Each number is 500 + 40 x the weight over its row's rms, rounded and kept within 0 to 999. Layers, rows and columns count from 0. Numbers have three digits each. The size before them is the row's rms in percent of the matrix's.

# o: layer 5 attention output (transposed), 256x256, rms 0.109, rows 17-63, columns 128-255
# v: layer 5 attention value, 256x256, rms 0.115, rows 18-63, columns 128-255
# q: layer 5 attention query, 256x256, rms 0.0989, rows 64-69, columns 128-255
# k: layer 5 attention key, 256x256, rms 0.101, rows 64-69, columns 128-255
o17 101:528485507529516491478496489506497561469523541513559464520435534427497513514573485483456459512451559525539507537483504550488511550536523472526509426524481491507540515564534525588541515529481533442576531458419521477469460434485537542552441492508490416478554474577474410541481476559494520423478535476483512496491517487483443472482558480513479429536537544504485485470572495506520475561412
v18 088:485505502480528484498494558439502512440486429563477473494528492479653489521485479470532535569475429518493608510484452401538444464476510512511503598516469504533536522528474503531453517537486423522448534561514514527531535534524522538486469538508500482521502477516511485426463472529478460525516508529507485456513395570493500523472529551508509521530579466475520512515481528566521557515504
o18 095:543575459551562518490479515516528497601504509529536522523499452516490471532580535505453495446516527517428458590511515507495475493527474454504460372479486529464472451421512542524576504499482475401588538495450549507443558494484514486537497450521475497414406453556545502544483503495464535511477497435503475456491481435489544468509517481481510456519476609422447519482558477498564496512509
v19 086:511497547434545509494493479536603496472397493497528472406507456428540495544420559474481581531526468514542456459498531436470544527484509439500431462482553474486534476434499431528518513434467525514424484491513551439535462501460448486482435470508473556521489518482545544462488547489518505544560481468522451507472539480484553562491499463462541472473509487541517459500567517516455518619531
o19 095:489585488539525453449441448462460479544485519567471568519497506527544469451478494562540446470475545515459559524492539550527495476492536515537490519526499463448506494510443481535515492466499490517525465529481436534449556538530515557512490441512540366413500472540530460483563485563464524425474474504523528494466492542522414477451554522475512529468495516525534564445523522504551509453489
v20 093:531511538510511462538468446452515516510450452538516429479451502550489452421463502533406483497503598456578514518477445522511577527433467524501550537519521526493497490523547508493509457546436491526486512508541549505539473432469468474455506557526356513497501495530490442503527439466488440495488521461505527480524627541492416550512476573484484507447513492507460432490525477506431499455523
o20 097:428448479504510496528479531455560488490538479456450463469486484426463460528528468468540534511574535482522532481565519510523431514496516372472485498463532472511526495439521474463495477559514444510435422489417506514486476575498557511449527470442506479493511571498513583506514451569578462442476533476490573476512428446522555432523515467572485524559422546554476485488521498537502532496544
v21 101:548541492456518491474531536450487493574568470437450536467556491485525440546457491499558556478451488512528493479543514503484473487511485554466500563479475536447539421509444476478482482478415453490435462520540450485535442538507485581536549557558541506512495502412497523475537453477559537484529481506503564522510512465539490472500447464523466503464550472546468537525492476467533478529520
o21 097:491452478428463464470490465529492484506487509545560493504546503473505518475515494525525489496490522483455478439548492516588457460484516503540455513485523516535419563541497462457456520430500555406514572415435487508466482549520457511443432564455508474534490575495495483523513456423461419414437523504494543573484478527566497503481527531475498480590480459540478468500492469517528491548472
v22 089:458563532583494510497535459443517529437421480515402396473454540573557494526505532536542531501514573450477410513487510521505528513526447490556544518543506548455465495556470489476566469513566493515530517407452511455492540501491494487522531474559474500457477473483552466454527508519392544518491577508469517504481559582490544482499472416513465537473588435548411494519479533482542494478522
o22 097:555514419454585455474548556489506535513476480460472572539472542479572457508540518527509498527495483519429496448516444473535574486537453447515487497563527460504532485619508537513429485496484541524546453524476469487547507440520488548479514459466495491514507516502480496559548457520501397495469435499475451474502453439457513606545481501489485465466501489500524502556450522512421523394499
v23 093:475505517494521490530580461552588507524541517505476415576507474544450435543485587537539534451527497470562501473574495563505556493560504500491515471448504470529511479495531433500486542511484435495461473475539400497477528501535580435549496517534480494477509487461510487530499464486463495404578523557457531476460538535441479464544483543577514450526526420510508521493530588547467509519455
o23 097:556560478490463515525498525581452551475494512491479526444458606524503533470474427510540444458512512522523539416443493508532442522455603447517477513525519451550500497586483578444495453529486543504495499453506562526485481482470476523459546412479465528508556472517490545534506571520538444496490544543485455519511470447525519403499541468504524536454532619470433456474509549488472519504591
v24 087:444550553517497439452487527534497471507483525540503463463535473508503517510574579561437552412484555515495533499519503477540577526528469462517508470509538507442548526418528480514510461498423472460440548499529431518521457460379489523462515485570473531446491482525487523494538481503523531484532511523483464445473522514342538488459467560481458483494515485444483435479533517546495545542526
o24 091:490533457526444435494452537528520515481512500491522539543480449477528505478455525456511435504493465523555477501549468475491491450502527484471485535418496463441445467583551452466483489633536555525567515511477489460524454511503488524499450507468507604521533511492469560495449472539496504487501548556553538488471476440517432472537528438495456468466531534482483462461404429455512524539495
v25 094:447455495564520461618539510443558528429504561551466525520504483480464498539495507579422513465511504486561491456489481472478477464422491513520462540432486426460555533564587472519423445552530456506498431494471585488526457540512467509498471562508526554439505423579444565517456525618547535503445542489483525441554510461489471461511481443435551541485464474452463517493512515543497550466555
o25 096:489460472444530499481444384558465541541483446450523473400444456531519476463487514474519525509538521472476494545563532520533505505477541502495585482497550542479487499456566472539528502554487519510460508471536478587509469484481501475542522531491432540521474456490508475491533564581518518524548509421495537532430483489521562555463573474484529449518493599460476498569497513472500444470482
v26 092:474467479478488531403476410529540534453475536541494452420437479549495493468505491566459474497536485484466465497475427520502456479390469485485482503452428480505438525522424517623457515567520461485505464543543500419530529532468545505490502462594523493451494500481514588508501485513463464427504401517491476422538530474582520534553559543470501516501480482578536472475526480555524469462533
o26 097:541539449419519507479491552439484495521520467549549430492472447477520517406439549383525517513446489544457454454533464493502513419469523490463492510481475565522511538536550511528407432542443548390511499511489471461438535537407484513496509496549504469511478449568521456479477513539516544490545511502479521462454562511496489570499522525509442497558530531371500490548550480456475505522555
v27 090:447519428507469526522550515491533470457518522472479511464517503456454474505510534586422497531476482501497537409484512550527498565488451477474405504520443545542457436454506513568501452473571546471481571508579554530464452471486496608504487457577519509516575567485564468504530467534518438492507537476465500555611548541513441493438478499525538532514439554545523539497542497515534452505507
o27 104:560446460521496511493534492526521491500496505571521504445521475484546502518433503528558497456480391481502439524454485541446523461491455545536450516508509525503483544440509531457531445467454473502520521489484561488538521567491433434550503487518527492516486547489478517436456521497482509505427449481531472548476441418545516524452494513508464441474515482546485419552532515467524543435455
v28 101:566509465438428574501437557481538458522499531536493485541516436446478523544478445438467460471444478508460503531532494517493518520519432417519522453541534501532493452548568515458536510491459545562396545503504491537524560541481466577467512529473502495455532507513474395412439486577479578540552531458492494517449498419495466470487484502508507577530583508522461538489550472438509454467493
o28 110:492453437510522466514484449489489613500560498470522547454544454491555450481515531598442495482525492525549485535482538451518481520478538500535413554507435538489467470496504531467506549435454495415507449473529476518441451478501494488529464503451448480442506501517625514499554471405545508454532519537488405542506529521540484573518510497512530436488480529530534515536481472530442527491517
v29 093:447547526468463531486508466462487493491395487449539480446498555527477480540505527528433475401485602486467551442505522458475519530515552503484385446477512442495501528520473501466443438505487510492514568466485492524494533480518553465534590531542487463551495594531557471499503515478511473503492513512491588487543552542547530560544518459437537592537538534537560469448538571523549504471465
o29 095:562432451532487537505535477504487479510599513485527526513449425474450451494532417533602471526515430485495520480526529512550539486571415521533550455499480471556504518535482543575570545490495501477486467533561553513510515482452560509501472451511511475549571460520502451522461587558492506466479505461511449511456489472520472458517502568542516505483499462484495509492411485497464616443534
v30 089:470521485506507493443445478421463441475505498496474471501449511482586543497580453447390568486522469537461518543524455535423487534502516575461472443469485505519562544528490503472484471494466511502480435511503434557560535472543470466474511546501451488453551461498502442501510498461532502575542437466541509461508494513446495491479493495494461504498539518449516633483460518450465428459472
o30 096:511548516512538469563467481471507539500494581532460484546492479457436502503428570550528520538470524509526512480516509501520473458505505548510412597549516559478442509473501563476434445488566467503512472507545490534481463608559476587501468520494510463490500565446511502520506455491504511513471510486428486513557492478552517471629554579513543486477492522453455532578577480519549560668513
v31 097:469469458490526522479534559476499532492525499507527488464480549499448431520573499496447453491552495468487481495494532476507450508458532503490445542538483448533519430510554465541454522483488487519399513423475526479510532522452540553529491459516387486437500437488507499532540505449510424451506477539532493505476487545596502540462508538526495510509519571489561503523530471492460484425460
o31 102:620417531541459554608507429514526439497583439482525567539485495515488529476515499462493389526487498503486505493518575491477515512491518447514480505530517534515517471542422584521515479499543522542478533498478548505437490571521468430507449527451492592576460443576549437472461460567529512469507532525481495468500502464465463492517490437486528447535536517502488502477464536547484476501478
v32 085:412538451539538551554516533519477490538510497468523562501446520525517555555528500524473367492462483517530495470507530483530483441455491492523532563508548545499446487538536497483474504510533417519496435507494494515502421480422485520505553493478493546431483519442507508533526475488433483481520521493532474518448494552499490577488425538546476497508461553466493422525448442443514488465464
o32 092:461522500476444446490532439441485456522550518582476527438445445481471411504533484474487496477545472563494533499467536551548491436466487532400500472451571495453535539450475483472552464530563527518435504505479535449527517472426470582500455556494458528546450525499490512567533519535536485499513548533425469495459522410449449472493467473484516530522503504521586477491528479560499472556479
v33 097:551467503509492521541510484507589520520491488502516478555520584567474497589426444471491512464481487521445571496484478498522482441510418570513506468551374491481541539476577508461530533476462451513502472467511515508477507557450538535504528441441475524411504517518512585488546555428466482575546420522500437515418440514522436468518564484451431488458492499452515515477505508507509530537468
o33 104:545587487505488485405452488420479528505514414512538504512494473539514455559588489437533460456558495536495493453485539520488530589479529492487454431495514557494480482604486488518525477506475524432461501446492460454507529507529450419486480497461490507484510449458478369487528448497457504484487439492494502480513490482558460543521447473586569487482480523487587530508518438533489594488528
v34 096:525472582526497534493491513569488416533440497489505565520504484494618465515517493521540574485444545497464574449466603511523510390500455536554440480554518466470529479464405440477525511557534535491515428480563498521522470506539451511465442483509459501514452465465526475438473503495416517588504555449497560529517460520509477566507443564452474520509583510447453518472521472501491494484561
o34 098:512551457505507474490616545532528495507544555582483445474517464506429527573487499520575502502564491522508467541503532479501507493546481595451424531535455508494525440496512524521470528511548560530575491515478529515475478493470478514569454497455506494463559571449532509530579529480516459402490458449540511426478483494450485471501521489529487523511465453510543525437505468531462473483452
v35 090:479467583502447457519501431457453517575500438556433474449471464491480489462509548564545433446541522474482569480492524529508460526539466520486469493526554498469496463475478475508489484516490596474518481513505523498481410559537425499597502533469416507570612434496547483507493559493487498480503504433553482507522570537532489612500512551554498452474491557523525542459531489451448486568533
o35 097:541511476545522482532490493524528475500539469525504526531524538443496506653429470483501528518518483566508512529446493438511636402477505482462546571570501491545504520530504488469512510455546519599487458549522482509492484531559514431524541447511492470423456566488468520549534543530557472498519488547514517477438409471421463478533460409478517593475497520444565485534520520512572497424474
v36 098:533460538505487482494421472480521455520534496465547525547519500506530518535441534463486600486577412431488453497431601380479500534514501472503555539479517484523481477506522403430474556485460561495517606514479555513526494538494576522459483529471531524475532471458511444564469482535491463505481541462572496469489497462512480508436457408482493481495448553533505479515499485453592504472584
o36 103:506496550536452551457504513469542439516480492515505514437463503502423458457549476524409454470365566508507493523479474473510498404561518499580441555518456525499489488513514505529535596516431465501494440544461500541464462471489467456540434527505535451506470490535539503452544442503548502536506468528404459453518477456507539590527559593536470557477489452460490488447513484490477541464443
v37 102:485492495587579551549508440499556444540505464454424411560452514601478460487537474399465486498483495476496525520513511475408475494441515534453534548514498466469491530523509482506443481495501484471475459543516538475491439511441509480476465496457499511548489480553432490519502466457532495391548543510497489477511523408519508554522448577479493460510486471452511493550489499604517486499552
o37 105:465508537505490399501466490543520519481471568562451441478494481445515524439534540474477497465498504526480492367531437499514562490494533488545494451513520565464589414463449529581493430513457483491540562462559557489450497481532520531495463453532518507443457557521497460490504512515540572569578494479497491460516456562470498502528482417554510495518487531484480444468507519452494524506451
v38 097:502550480524488497465498546505535496486500457453454474447562493476526507437508519533477431548477526523477387519477518517510573495505487501574495484528528502549414523510540469495466520466466507446534481519515496458555522538502527498466516496501490514537500515503520625449418528527472433539539447514525528493499448561468506499486456490579490551496447481484493448503499463536441544487439
o38 109:537494539493463447482497532488470502455478506479536490479477506525537512483508481485467542492599561513461459559524441498566471481427527480514514409474471412521528552480474400455463591519530429425439482519517523514457471409454495487463458527490579530521550433500446411488473527509478485524440509593444524454486496433491453488552520466483414543460458522457550504479473429451526503482562
v39 089:516506509538475478482522546479430514591496485470524510489560499524546411510502540457500476496466524568515426462530531470493490575474451455522484538449538486477465536614587552473440490486470501528484523455470471489573513462507462419522542444469509481507520579475449488414501503435492455534519493375578540483533502531438514453464512565456515488451494499562537525453446491535557489520576
o39 097:493493505558553434539437500460541528502484545486512464468445487478497519495553409534488439493504504397439553505489514395462499497493464545504586478484472461482511505506486511490525536504565535450472499541510474487442509502501589484411514569473494453544521544473434502556485471477559525483506535489469425475430474517547505496494439518527521537518471525504512496494533470532484552523488
v40 089:502526483550569547526535522354537527478559509504520507507466539506450527545474493468473533480555485528497501512490477426529504554481503501501490493463528417476492532531456471574556524501477521516452437522522436530472506538352498522452441521462520586508462510502490434425503585462488440527559393464482531487498542442479484494543473539485501570559512494455466573514492522492432541458421
o40 096:493517485481494497508483507544460527505445478551504508496511559461474537513520510553502430496486521501530508507524448465482573474489505515472452503532498563424539480550453551551504522515527499360502480443511458440556503451485442495577458448480414430449531510515560476437473470570532521526486586529449498503534452481522528543540572469515500530457494503447517461476444516522474509545472
v41 098:590516504502437499483558535501506500574538552427520510492497505559506546544511560480560484455530513505410476469547476513562543460464493537478490492494529505478554478509463507522472512497533478502515522495502559500513465401483542547560465521478498487520474506452525454477509480523608541507450528488525547579522515483543565496481460438584452494532471549466529480543532448512458481435523
o41 099:505487478472509554467558455519462371491523555499527468494487537457443484521486461459512451476494467480571480600492470418534547514569488467533474478488537507496476486525519457465477482543552478432440532490516553493543466531425421508480410554559464481509507506446513534508473503455429467520486443519489536566521532448484495544488448536500432545511486459526496517491530501475487468501478
v42 100:479556549524521490564446505514506484561485525521528558512463523491481498498467439617519534501471495527591545519526489457529522466532425511435485504444415512506524506473487517525475542416605475504505404553490485410468484451487455490507478494501549447515474539563550510506533538473538527490465449482466520407523488568549556535466421505505507460512470536501505551424515523516498499540501
o42 109:488416469490494532444521445497395530515468450517514520491508493489481553457488437538466477488514474549469518490531457531479510481434529570491528502471583477526446528445439487476545500521402534497531500394455495531509491487550529507482495432558555545507500505453477497468516550500451423497510430514495549461385529481421538435495472492468536575495528504521464512578522542499469533605523
v43 088:491441528572504541467452548518514479515542464443521469464430499522439540523577596458596556509544514500489491620477539552553486540461508399469522430487493560541515438491505549562557547471449538499545456519442481505493412492528468557508481441510502517492512481519538497507478502546509477496606518527552545562502456498516423515502473582519527457483526511404584508504490552463448499490505
o43 094:516514506608519477557493473557538533503515464585472496559546477515506513555493438449573511489483502528540529399456480448513518485531427528489458516481493414484504498504482482468495472526531389589503458552531470428443559510537444526472438501501469464431471483509484485502508511553511592484470506500475453502444515529458461549469560466510515535507518492532505457462577488546520515489503
v44 105:482549467493520490502496579503497546577477439541530505514569485506558471496439449382497490441409509414514555442496513519519512486494466465537519513473480494499511528506395548488476516495520459444451475503487527517521507496481504545487459548507545593522516477488538499476536550547456540504512431474418472503465527451518524526463539473509486504487440505536446497514545476540488480522465
o44 112:453463491512511471461487505476480470562451560538548481485509558547388496504553541469427479480589542511584479625452477535456472530494490518476513467491536503461469473533567533519533488512496534476562599459489506511483517443453452471526532459407476452521503498488459520448516418538495556514471576449547488539533509565472485467452500527478518465574530524519500576453452452590555498454482
v45 094:553556450493409538455526540512507539535469452428468562471519407536509517485451545554500504509500604497527549471506513499540489453472463506527470523476507515520475490446553442491538530453456504514498543521456534496500515446478481511481469502453472501600517471488445435594501521531529559592492562462493506497527530549552461475458508536543485548463592562496535517401514507532497490493531
o45 101:472474499514458497555523520493495529561550422530502501509512553484534511561475494432543536489524478486490572545438465459512420509471551497505475548558525497526479499466522568486594550501471501442451502485484494502516520498486502453522532521502483476473460488425447528462524527475446485503408477440505437552496427440528483528415510478536497526499473605537414459513464502492461509466554
v46 093:518512452489472434464492506501543580451485423502463464560460462468492482479563499464477467554518480556467458467518473490457428563522538574446502472490521513492406512532489465475579490435547544448500468542532501451485551447436455522532505486471463483557496519515528462511388515485488517497507450553449466519459458506498522483439564488529462517470479505486500457507491523431473517521449
o46 096:466529520461531573489574527486515553543453528537510478494494524489591502486452472506520571557484474537412443448471619557512533533510485472509506463493541461563526427460492512466532490468489458461510515512517521479448512556463499510540530503483525505532481561490404602471526506466502558573422489486513492472511581451546501475520464442504527542489462477516472494522498485552514517475551
v47 100:487489504514535500439469508506505507523497528493503498540479461553549495543472488510521502483495454549484524488463479445504471469525486622513471433549504479512520481515500536437520457518421486458510408567508538491512513541415416501450494435510467527510487443540464480517516571509531425505452578398489543456496516471514483483531522547451511535584458491436457489424530443528483496525486
o47 103:503452515442501418545503449476544364524451513444460520516457487462525456514496543559481547524450469443527510530527532509502526542532497492536399580522488491493509505425584523549516471521572589340528536484484507519509482471499527437537512568526501537453491527512523514481501530450475479476565501515459566556488449526461487631498508513569458526487486571479535496483516499490553491522488
v48 098:497502493536462538515448490540471539465519488479474567547513513544447569491475484492509549548514449518523506468457504537453485490556558512640490487453468510468442567458495497467497506537520447472504484514485546491499572609494416507517589550516506562482566445468488528365490482514518513541445424428579582492523486491555500491467572430545571462551483463414464563487463551457511479524530
o48 096:498518502457467489537532451485499523508497474554475513481522448482545511597491535477429544511409520463523485489574506450455470507512485532490526545539480522526460470492490548514586532392445500524487497467535560509519444496508496422468525518512542421542447495475505478478532509494514503499455504410416508533517489519517521500535565499487454469492470564527451547484513498498473563501518
v49 100:475502441445506455475522518465553456516414492523529421482416454489480440435472497484466448528520554529515509505550528478506512476463518523540524561543445462480507468566486538489459424529492440424507445511528519482490434498518523432509408518486469528568481487468455514584492462451586495435577467538574444535489519437463595507545539481477519493529530547482533508487515419531508471460515
o49 105:496453593487590540510477499497511517455503566542494473561496509482531460491496582401475601468473540482571506482548438533542496555517463427494523491518583510572510491481486478571508482500533537522477578502478494483568546543467516570444492501512470443524451594574477539469494490548452502508573495547481546449481504552522461496423523476524480486538504568449463483436561490451447500498492
v50 090:459494505471471473513567501446476465460543526513492608448492496518501496581498468572494548471504417480477590408574485460415527587527565498446431471527530504472553499537528538516535434481534494528517430479547459491550536482446534501475521483534516490393506483473524487465462445523474509507491559469588496479525516497439552524469530554558495479507521484513535409465540530531464597493491
o50 096:498567515518539440490494546543536453512473548436467514490482444526565441505534445575585428477551476531497530504483434523442507472503519443525481525520514488512524555482482481502498521452473539554466517474420518511494459519527487483493528552496479483465578497496545458538435521465464529477477506467517490528487513511497459547486477488521512540514533477533529553506500518453526448525516
v51 086:511558521470500523451543496528536512457508514485517552439571435522554475485478425532544471478538452462543472538548556501478475491511449424508553506460620487519527485534517507514539534551521519548509558428500428478554468490541529423456533514522542545470505493543512534545556494544554484504540530540516534462562451485451403435500565506497451463474434512517503496530560454504463473468451
o51 094:457519445572521486532488502438518433471502480521484421521434528427512544476520489471468515557496552430552581470490503501499538520567583469452529529507450488522465443441549450523447498437508510614462433496438541499539550494503470545416457546515435493504476398502496503496520504514526526462532463477509473536541503527531521481488475474479532477466567429486453515519468512508520554493459
v52 091:555509554541448515507561520493447521506468503507428480506549456504505472555481488453546503511572487494396510523516449505461534477550438473444528582561445505448512485543473483489507541461531501516493435465472535489508446414471518530512544436517540474442542502494512496533477469425502434517514514532616439517569511443493549568477477467531473489526496435492501510502549511498508496514495
o52 099:519522526479570480513535500505487518487557518548568512594427486517505499429574521487520401524399445531497522511504519471540526511492459458505469478518551500457605409501491472455417509570524477439547540482518534494528557501499484494459504513533529466507546497464520439622525479391434488549546486448467506501444498482495494453441454472500536569471501447495542560552511466470497561539448
v53 100:507460500489504509479528476496515460546481527503433492500415470495496622511458492560433476553495512497521533619508491541567448475531515558490502410506532521464509531528453462500552500385535524553518477474500479437491530440528473536526503480506517415535577473504436441453519525456437418509479495545417545431499526525529512495487492496472461451507473506459519486489425498550411507476406
o53 104:485548477471485532573482542523448535448466451504468560484546493523480481509506461499536577477507365553530446412512438444460581521489469547524526459528500466517504532507517535518490470498533523475528471512444555521511471502517567450486519481473499440446494524473492604557449545517471503512527515455507511620526488504462486470497424470470532580476538481547549500555433448451500513487559
v54 094:520495459521499464472470605531507484476485537566555486462491545481512443562468513538496525480535561482403576451479536477528559536504461530497427527473487511494529478485447482526454507474463545472494571494528519456550499447490539484483511529478461527495499540427492546555433442469568453547581529534546526496547470499538490464499487589492501514511495527498486453531553448475528513529519
o54 101:495513430467481530516493525519544463492485549436506526566569433484481492420577483567576473448466557555559428534595480511510548560468475452546462519484540405508519543499509455467516532571504521549567464553519483528471471542560513563555543520477571537587545536554488407469500520494437504464431434523458447471484551544415512531512496436559440543501509532472496483482493489434492525504490
v55 101:506480530429536482522479517583483509492497536489489495439486493510564528475506483461410508430462465518513470474461462548459508471536518425602530518549527484500507547458528458479505478497532483514627457467536540538552434557519509554496539525497462548479535459469543481471510472452511494483443480490491463440429494465514490470475471355521546513485496519471453508477467479527528475434515
o55 102:422542557474552501488556410461465546516487504501541555442487452459418430570420504438462478515467541390526476522559506486520397545547467478509507513478487543472492526570522443462532544504574549565411560450463481504476484431461492438525475530509490448420553545516486466502481479466485512513565530471471520479538509516495534478563501534492473419483477522514534530534473451530484453510464
v56 089:501494553485500453460514544601480567462513500530508536621509479447448490472492481541496500452556497509392468489525512460539428510470515411471553561508440527529462537479527509519527509494462441514493498422494519476504491509551640486459495500490505532513505518452558562529503505503526465475484498557527473484478498527464507485524465561522489464506501557582566545478445492546515516498505
o56 094:469526493488493567524498552448512547513438463468595514475489476486517464507469445519494445553486513574550503460536530481516592455478508481542532486525471522466486495497460519498488547534515575593450510450502470459532521570461470495469505511528519519501519430534522451528412511473462493525518509488479454493483535469571507539443462489491530411436541556526513426453538484510497491455547
v57 096:469479497458498581480469555475518503508519491522484423598547421573428528520494495475465504407497466545515569517501521506515515554470495491516547483516490495517475497498552515497548594537572510485475469498496492484434509496499467551552390518552531558475497535483491458469440532526490622469475491488519520459517481576572496512514523531475534506532533435533455556504406538463499542552506
o57 101:515484481483499504489484470564473497500470442492532496507539536460490503480497533474516541537534522512479482474517519514528519506519564492549459473506552516516455508545459541522534503479430416414540535461510503474522557505471466523438616438464447538473559432492539438530535529473530473510505517536458493543485457453513460489477540500512565545560549564487513518471536436492529451448554
v58 095:515449523464489523536510500548528482491535343506550353539447571503510510470492497441472565476456462488531519474469555467520562507432441519480479455516470415528509500487490448510431461536549543452537444503530500508490511480492551457512426525530499465458472472479484523456438481559549557432483512534515514492502481498540531504518472537502519513600497544474486558545536467489458518519523
o58 098:450523487476477544524454492494465493496485535518489493481585473480453508476535501470523524485593532525545569437487545524539498563526473420557466519630530501450567453488486521533489522534408483500498573479547473562519531522476455515557483506514542554571449446555533459507551532504487465528531431497505527457474496434374516508529617501560465558506481479528530526533538454501512456504520
v59 090:551451423454506551457497513504484439518609528534497484530372451484535457449544541426514427466472423495525506565532487525526562475472494544452504484450504488486480558515489491429502506455501505508463517488439489546509498459512451524478528506405400455495600522486479510410474505493525469576453448458512526497563550488521539519523473508585486512449511532460498541524544524477528511452481
o59 089:521529578445464489540528534484540540533476562474476384472528502480435526519469438504573484522498489497507525516489473512477453476478584439472524499493497569518486470469486523507482495481578450449441486542414463590467408508523454496474453464513479510513398501400478509574435554503451546503528547515544454577477416487437511483470489516400442479547554512552527523505517485576514504506484
v60 094:458528481473528520453473549465529561537487491520447492542532459521525532439508486507478454522474542580526482468522490475570526522421513454510485521497454489550454519502513454506485457546549494495534431432546501423502555539519532443541539535485538530432493587469552401481498511551425483447448541487486551519497493573486417507457547555485520564498557443460516518459533561458481544527537
o60 099:563499463428503500484581411495527577459496508491505536495434522529547481521513516506486549506512425515512535503550518500478445421570551563557495504503541463535509526463499533521514544517360558492471551489489469501517499457466563506515512462491470501555463467492458555539605522520474637448508483535536437478547499482514514473531497511494504448539485486528452424550499452528540502500579
v61 101:467486534486516500513450516437536497480570487532562536628507518514513492485480462470527498526461440482577539454525502444477484411447481539603505470519509507489527558563486482501466498521466531526553457489498491535454458543457519494585468562463545515451493531526541461479529525412500518493495547491489458473474556471506518449526579486473511503556486433505499477414494513544489448457505
o61 101:525447557462568499465454457507439420575466525512504513480511558488520505500492484541534484484432584463579515463500448481509457483499569421492543498494498537511459490445565488511585443421479528518529540515458538456548538551473511520510515506510436541443508511552498508485571474538506456500581477444490469541449391442480528507511493542539531426492565526507589495498584470492532490488507
v62 097:501514497481483483497484478501468452394467529455447457496578442517412488477620534464489517443477494504461485476464485406489473494457433523531532561503428569440449560437502537522452440496492500510473461540535463513442510526468489471471499453455498522500520470495437522482470546497437558521478430522502472523467516492516475537429551511472488547489527488536525484536538455474432487499526
o62 099:471494474552473475486458483432394555417464533514459483545495434446562479507450530503463526550495501458479609521488497523552530530478541514488547498447495503496518474553502511512570480544521473476502559530516535402522527547485502561490505523512544462457564549477467521494532486476412532512419502514501475443446546520487503524478518454494468462485511543476474534483434483527512498467459
v63 098:480441476500550538530457478505502502414532440569467483521481569485472489524475487522553518431484486490530524520512522526550542509498480516501467494510540499494446476484523535481465493500413449469525449487543551459484472580573480519491533530476525503561479450535508461377503473495530512474422589506445549581525552455495479502518464495504495511493529465473469539538462489481420499554508
o63 103:539509476463447523537480477472514506481500484551469496442529514582464556505421512502429578503500474464510450502491496553488446403486486403529476511482521552456466468479444477455501529498563416462508478479460467502539456414466542497524508487543499485438508455519478592543528563512515492505482472465552535505534486550482503483484489447542445453549471519515495487449458503563527466487512
q64 066:518447543498441445490446465539465514465507524528469548519550474381522524463531507547551504532460533472460579537440455434490421486488473499500473428479528502481526497556521505496497519521480490499491478586486507475459608451542463445492497497484514499513430552467498514504559518403545520572464488524496476521504523532488540472509504468454486432537508484549468487478437495559452470481479
k64 084:447544491544469568454502487535544486471514498486460525518461556527462553511564537490517466527479520539502459471515515470506508503543544494421495564468435565474551556467443494507530474515495511538531548463492475545542475480549472479532462483480551516516534443471490492515477515531499540499531493538570517439506486448466509507506484496476575492462521512565481503445526546550538546513481
q65 066:490503468518523535549472522475571562533541503461450491564438562574472491520519448530518473548527554575577470488463516538478448483503519518491523455484462540519502480514481560434537498565565482497452525522480481434561437520475519428576499511398520523496491442387478510540491503501489472552544522508563517495493519525511493484490533461492511474475489483512512470498528474521511530543466
k65 094:505551501450621502498499493486587517456558490501447461483512512469465421475471535474510482543552483455485495508505558537450516572502442498501534488540438548461459539445497480446584436432509509511456512460479462479514513609487431491522519481527507493495479445483459489535517450549441511484517474521485512524533454513536556518437524540503528451414487450491502557559470480506547583533465
q66 068:469493482510448433452460459495459487442555506463549570494519497513491470564531516573443493524459380608483485518447502526393430480488503424617535480537481525527485484494521531530490503522538562535394576505463495469432435503466503540517498497486488533522479507599484483506504467515554527486524556511487465519453523474465414491463500447525437496524545477492528525539533568501461520469438
k66 079:469491582477497513505519459442509559526554527594491581525508496379609542497454529527543482523536461408481547560498472547512524561514426555519511434386512451478558496479528478484453492496482501461480532536445451453486543523489551544462443523430492510430476471439504474563481494454557541503523498540484521512533491454507513505543487543467472496446502496526560472453409525485518487422442
q67 083:509467455520475504557404460517519507472499464533495540453419461493495492540445479469513520427524517494486471516475481411473549555594411493497462467480547526436500546562487492543429503567497552495565478569516457463519519482495516503507462457489477453471450603448503476521503557478537480532549480494421503539494527435501495470529471501516558480595527488567490509455510488440506509477560
k67 092:514484477477474512572537479526487511487515487510523518485461484472480524526470585499487524483516493524475502474506468526411478487451498470508515502583465448506524489543480525485539527428477499403398433503560504517532435463486502568537538435519440536477465632490514514576485438530461513467463500563448496523498489479437486518613468482446517556562511440514547507481511517532487531510578
q68 079:436477555537535588501447417545471476538510434471446477556450521536434577520482446501527512451529475471542522483518474490513486535477500492498503519523523469434449493489512446517540544467468465523553508506492489536542563485477487529525499564506444515599418505502475512469489513462524464408459483452474506505580542484432552517484484498557387563551456520544494482477512456448422605543522
k68 084:557529490485436519544457489586463452426477521514547510462512582467524464550532468528528457482442466411501478558518534536458470470503500576489496510466546514487492420434515517535483506493552483513492538475550502517482544479539465570489539502529464570481616544489527497465506516505527504537528477533522471531477605501482464532532449467518480477520559504474592530551521466508466497524552
q69 090:464515506459511514457535480470574511480509472419463441574497549581484560450539522464513536573467448489518432549520496476479509457473586557518556501492470482499535493442554582421542467519574515473542510475525556474446465527493488500538483581418442515481500506453510473497550447591457567540506554545545511486523554511478470518519446495539443536454479503546465556494536491514485473522453
k69 091:482455506522499514582480530552505451538502461477478527483486526556506486479409542525507505452456477473462458498545470566512467456600470599427481485478485520469451512462366547471498563510486513521475473526500495477546544480463540459542536495549465516496477469494532488469510503475470563502429527515477457518508505536456584515500548525452462491450558519495479510444479547492464446512507